Part of a small language model's weights.
Size: 13 layers, width 192, 9 heads of 32, MLP 768 GELU, vocabulary 4434, 8.46M parameters.
Each number is 500 + 40 x the weight over its row's rms, rounded and kept within 0 to 999. Layers, rows and columns count from 0. Numbers have three digits each. The size before them is the row's rms in percent of the matrix's.

# q: layer 3 attention query, 288x192, rms 0.246, rows 137-143, columns 0-191
# k: layer 3 attention key, 288x192, rms 0.249, rows 137-143, columns 0-191
q137 104:516425505468532539419448468486581529568537467549542479523515482539551512511511506531502508556416479577559515578457501533493533520481452481480494538446475454453471532492501520504536516418461487552495483558507416479477489494507443561513492525492499448528446484484483474463514569537522466530486434536454503416562493487492469495453527466405440540476579514489536518447521482392495513472508564539518500519432531439507553552451530517522475504512512452517464481473473392545442471568540535525492506503539489521497485465517474610485560557496577533551547509551488485478501489468539517465
k137 104:507487569432527450546576524497461432531429458507495462484501480470417486484472493537456536601511524453491540515562541473493511461516482473546502519539435526469510525517497527524473505568561567558484483504506505493494452527448499552527540542511526481482393526465503589528455436519487505516465476500465429515447483462518593508502507509613538468555576490494485515496506459584474562550569398483529457529470487496529444507503509524492536499592510439550459459544542536448473443468464463519500464519490474520534481564504542537483492505470495481398531504531498467496497462527538517423
q138 109:548463462507490443506476544533472527492539484524441538514491520529542484428519522498490425488433544459495456526489490505491574453562539521527546482502493523435484455476501520483409486585433608446410465368498531552581484538460464547475502531521506570581556526563470512469451469507534454456524468451436467494505497494504491495564493487477561525532497480519534456501478492517508518529528569427508478515508476473538441464486495531502555543510517560473529448492494525535492479457482495546508482478413409516545523530453530528493541519506473536427440546611493480469469443519514502484
k138 102:547556524524521510509443549447546503484495500422476477483516477474584478476515547476500557576497517536502485531517436589447500493525510563450538506480537526512471516451520458553477588564499487473509529519441517539472481537507550553516536464508588502548497461504521488542508501487454500569482507436424504520515560561510510535517542506509515476481467464450489480455524541492532481545389510469512523526561466485474502433467457494514528466490480398460458546503476539592510468506454399493562476478433532478523464458507505513516488550433491542567381462517533511518439492421573446488
q139 094:521559518546441475510499509498525461511476432476508467514539493417490515490477470437515476541475482499411510542432530524475484520499484558485449549521505560486478518554481541520500546532438418479476435440451521495504555534545501476467559490441530535525477528505492453506475542505477434487510491532502545555592531484494535506481487456488486606510478465449425567562487505445480513504540392532522470507467526433521504511501448507546546439466519471496588493514425518532568497527537576561518452500532512550590483535451438504493445481567495547588593477535441449479518501514486493461
k139 096:483476503478552483454520546544486509496471430507508524473519600534521515505517433553432503540479414420543505522496525491456431480492558567571450451470555483519494507517506491519476543397557483448524477545490502552476431401496481548503498439535509563581577544497528464539510477466494575462547489424498403538493457496517448460448523535510507450526484519450558478528547510525494525525466462463468489529523516475511531487468503509434405581488506529510391566558487495504482495513511500416524517468523494499484571522450453488489540528475482506511488528461509494537544441504454559523
q140 102:465544537383518569462460481524506483531519539526522503444502545481447421454510562582487482450547464509473530480503505553449533445488481455487518536511457548525469543461527515459416506510534529543541471452423489453530527545495496506523505457498496481479511432423449451541482536519536487493521515508458541498512476518484479506501534534548438482513475462439507475482478468504457460543594523467543502511479567384494496513518466522545473550499491477489498593468546372452493506521534566535555532492587434493565494554499505550524504476588409512477506523535548495492504527491491444572
k140 106:446452529489508475490469485487494586532527466453523510513429502496482526645496505516450517613578542546541497418470543532534452453541484469479507465583517486530539445506509520525464585431530442482527458562549493507478501522511515456543518506539478511448495535575438489496519513484505525451482507490515433521524481507461464521468475451481589503527524485482487446546557490489539587527526468504521477545521552497526491529508491446421449491503468483496453489558464439466480562460406484486389524538425509494421493502431568485535459481502502481475535498513537542564462511497527488478
q141 100:561491464450538567494494518508493506551553533438513463422499494508492556510498481493489541484493556465542511581569606446516470498490564521568430514515498573504502480464449515502456457532505534523442512465510563380471432528532464417479479492478531497448597554538516482501521574521488554519456435452552427485474542460495462496520509470443540474461572465536451541511484537461486531507463528490513524444552518463538479441451458533468444573476445426533483469493463462490503535529482525526487481480429525440506505546542502506502505488530441538542473515495423502524464402530486475490
k141 107:502466433476442507518490473515501528437518552454504546521478463572485464537486535547523569506481550532523546460553402500460504531468513534455484493475493498429474528527420541446544497504483532487482438534395486491546505509481507512584530469541549450470470495576454507460507520514537473549468463482492397526523496419551512518487533516470523534459545472524485468483470482527453473452546481497620533499531488508521582452460529454421516472461485540536536497504546473615522491459598506523465555519499486591560487581542494553463521462455481518509488497518493459503482507427499538448
q142 093:460541528513549486506465461559464499525407505438438526458509499504484433489482544515499589550578475523555479497468514487521497514483536450490437446448524530505514498510434530499453550567463535479501400583520496456437509440494531481431548451482497501520490466484498434524534497522534493518578487471468485499409572546577557519494510501494493507542543589543436532504457512515518543597532508480475439545531457511499547510478485494517480526538435493420570496475491488557440468458530459519521545442518557419489483578564452500521520483489483474515451469533468439565533488493502484563
k142 098:495553503440521481471548495489566473452578497515507467506475523447526496567482444466441549463416506464522556563541455521489450494518468558500537548489480440544499487506516424523526487493492467356523541448468509509495457506486480544496500537496476492512518463519479507445594512511491464591440479556501524513511471512542525547550512514528466504530556415491461537493469515431499466504484515541540523560489484460395519498457526450464576508492490437565484477604571466461529491495534504521483464506539573524496487449488468451416536503467517577500528584459508551480536551457472504447
q143 101:493492506429509484510395537545544392510496520553519477538484478523548545407529528546474536502495485495536475512553493537491535518508452486502470446529489518527492465526496460515489539523432435544543461463494561546470456501481505494482445445512537446474552501446519435577554485503542435449557519460498512510471529515510476535514493439501509370460459458570519518457511555522616447494497472537434488538535431526520487399493446562562559518491477534449519511474528496457539517509489571416459528459552518512467498451563472462477515542492516494506560535472499464532467522555509562484
k143 100:505543475515497476517549494500455525516454464477488500459531520499410492467479574502526493537511547487425410582542440524551525510528525511466542440488465506519451558532462440513592429500490443417523483584478490487444538446518511564473484539535489496405453476413475548499571558525466468534473578486534482550473502505522518575595440506444463522544521563526498479471470463477537519484472548440508481532480456545441507540520517468515520425532493500442515476529580560440508508481516487555531483461466482465490542469487501479517507491538542535462447444533565545483475429465457481529